From a checkpoint of a small transformer trained on Wikipedia.
Size: 8 layers, 1.17M parameters.
Architecture: LayerNorm before each block, learned positions, no biases in attention or MLP, tied embeddings.
Training: 83M tokens, 5084 steps.
Each number is 50 + 12 x the weight over its row's rms, rounded and kept within 0 to 99. Layers, rows and columns count from 0. The size before them is the row's rms in percent of the matrix's.

# layer 2 MLP down, 96x384, rms 0.128, rows 0-28, columns 96-143
098:55 59 51 60 39 35 29 50 68 70 40 21 46 73 52 47 54 68 55 55 46 41 37 44 37 40 45 43 58 57 52 61 58 51 79 40 51 54 55 63 43 51 48 42 44 32 40 49
100:58 52 69 59 43 44 50 74 62 25 59 47 45 54 32 47 54 49 37 61 40 48 40 42 48 47 52 51 64 50 26 42 35 48 28 44 39 50 57 58 74 75 46 62 45 52 57 50
086:46 51 45 60 54 52 45 65 42 33 66 30 52 48 30 44 40 34 68 59 59 44 59 32 39 47 49 49 55 57 44 64 53 48 31 64 49 53 28 41 59 70 55 46 44 45 50 35
105:47 54 36 56 32 37 59 42 54 57 56 08 61 50 23 63 49 40 38 56 59 53 25 61 70 42 49 54 91 39 66 32 75 28 61 11 33 35 44 58 61 40 75 63 41 54 36 42
099:38 49 36 57 34 55 51 39 62 62 55 44 31 43 54 64 58 29 41 50 53 46 78 73 44 54 50 34 33 53 67 58 54 61 26 35 40 23 58 59 48 45 82 56 64 49 53 50
095:48 48 48 58 49 52 43 51 61 69 56 34 52 61 79 60 42 49 57 57 37 46 51 28 36 38 47 27 34 48 28 23 71 52 43 66 51 57 64 61 71 43 44 31 47 46 45 55
091:52 51 62 45 63 56 56 57 55 54 66 63 73 60 61 61 53 63 55 52 45 55 58 52 49 45 50 34 48 47 39 59 57 57 49 56 54 35 38 41 36 41 37 48 60 51 56 43
103:57 46 64 44 48 54 49 31 57 63 59 52 43 33 75 52 60 62 40 73 53 64 46 65 39 44 51 27 44 48 41 36 37 62 36 53 43 48 37 39 65 49 44 60 56 65 50 60
109:43 71 27 50 67 65 59 69 40 54 36 66 47 52 97 50 51 49 44 28 48 42 67 51 39 53 54 43 21 48 45 42 61 59 64 77 64 39 64 36 40 57 59 37 53 47 40 55
102:58 47 73 57 58 48 42 49 64 53 59 48 53 47 96 50 44 54 45 78 60 44 55 49 55 63 46 63 83 50 58 52 29 60 38 44 56 43 71 50 35 52 56 31 47 42 52 30
105:55 35 58 43 31 38 39 49 60 50 40 16 39 55 74 57 59 79 48 71 32 50 65 40 46 31 42 62 43 38 78 48 55 42 49 65 32 65 67 61 27 44 59 54 56 40 35 43
103:37 52 65 49 32 60 46 41 37 38 52 08 56 51 41 49 63 48 40 42 34 58 59 33 44 46 48 36 53 64 27 56 70 41 69 56 43 47 34 27 56 69 46 43 51 54 51 58
101:37 40 64 47 44 65 72 41 54 51 53 61 51 56 58 55 55 47 53 44 39 45 39 59 75 63 53 41 66 66 40 58 52 47 36 41 54 39 52 54 53 36 59 55 44 45 51 47
103:50 56 25 62 49 38 49 49 37 32 42 69 59 44 50 54 28 42 65 46 46 35 30 54 15 60 55 46 75 66 45 41 38 54 41 40 44 61 46 59 69 56 55 45 51 53 58 41
092:41 34 48 57 73 59 38 51 33 56 58 99 60 49 29 52 45 39 45 29 56 63 36 54 58 78 48 52 78 59 47 42 82 34 49 45 60 50 66 50 45 66 60 46 61 47 31 30
092:34 65 27 74 42 40 62 53 37 60 58 55 68 55 39 46 51 52 40 62 43 69 31 39 66 56 66 51 70 60 65 50 48 44 47 61 42 56 44 32 50 70 56 54 61 67 63 46
103:57 46 48 75 66 49 57 56 21 33 40 84 70 39 35 41 37 64 46 53 74 55 30 46 47 54 57 61 69 62 45 56 49 62 40 54 60 59 51 37 50 47 62 60 53 45 59 42
103:67 58 64 44 46 57 46 48 64 36 58 67 60 35 64 41 65 53 58 66 48 61 48 43 70 55 57 50 80 35 75 44 39 47 46 61 53 73 52 48 54 72 56 40 37 54 42 52
101:42 48 52 51 57 49 47 42 50 43 49 46 55 42 53 51 48 56 41 43 47 48 45 55 43 42 59 49 58 56 62 25 36 47 58 51 52 30 50 36 45 72 27 51 49 64 64 57
099:54 61 77 52 42 36 63 56 72 47 33 68 72 44 33 52 52 54 50 31 66 56 51 44 62 55 58 49 40 47 45 73 31 42 65 43 47 66 47 46 54 33 43 63 53 38 58 77
090:43 54 49 61 59 66 62 34 32 42 63 47 41 59 47 51 46 53 43 52 51 52 66 62 44 52 52 60 70 51 40 52 58 40 54 75 59 43 45 67 52 41 42 37 52 53 41 69
105:46 54 43 32 44 52 67 52 44 67 67 46 42 51 47 47 69 38 53 46 50 51 50 30 39 33 49 43 32 51 46 44 59 50 46 54 51 53 48 54 74 52 43 62 66 61 48 77
094:30 54 16 35 67 54 52 53 54 26 55 62 58 41 72 30 40 96 61 36 55 47 27 49 49 47 56 48 59 41 58 33 42 68 61 53 39 60 45 38 50 74 47 40 47 30 53 60
104:44 44 30 82 40 46 42 56 28 41 44 30 56 45 40 40 50 53 59 44 42 52 43 48 46 30 41 61 60 81 62 44 51 51 46 49 43 67 55 55 55 30 41 48 57 51 44 30
100:59 43 33 36 59 45 53 50 60 48 37 77 61 52 77 60 45 49 59 52 62 36 33 58 52 42 59 54 65 43 48 38 61 54 52 61 63 45 57 28 41 76 41 39 73 56 73 69
111:65 37 34 41 48 69 25 39 33 34 63 48 39 50 50 51 61 54 54 65 35 64 63 46 44 39 56 47 24 56 47 55 78 66 66 56 49 60 48 44 74 54 53 55 56 65 57 37
103:52 62 61 36 46 56 40 58 52 32 37 56 40 53 57 61 52 51 51 36 49 55 80 53 60 56 49 62 37 59 50 47 31 54 58 26 41 73 45 62 32 28 52 59 47 58 57 43
096:54 56 57 51 48 41 55 53 46 41 33 49 25 62 53 50 39 45 61 31 47 58 47 36 53 50 37 51 48 57 22 57 75 54 40 46 49 39 49 53 49 33 48 37 51 60 63 49
098:51 39 41 60 48 75 37 52 58 59 40 22 38 45 25 52 54 42 57 49 44 58 53 50 35 37 40 52 64 83 52 62 43 42 45 33 50 64 39 44 79 46 72 49 35 60 51 50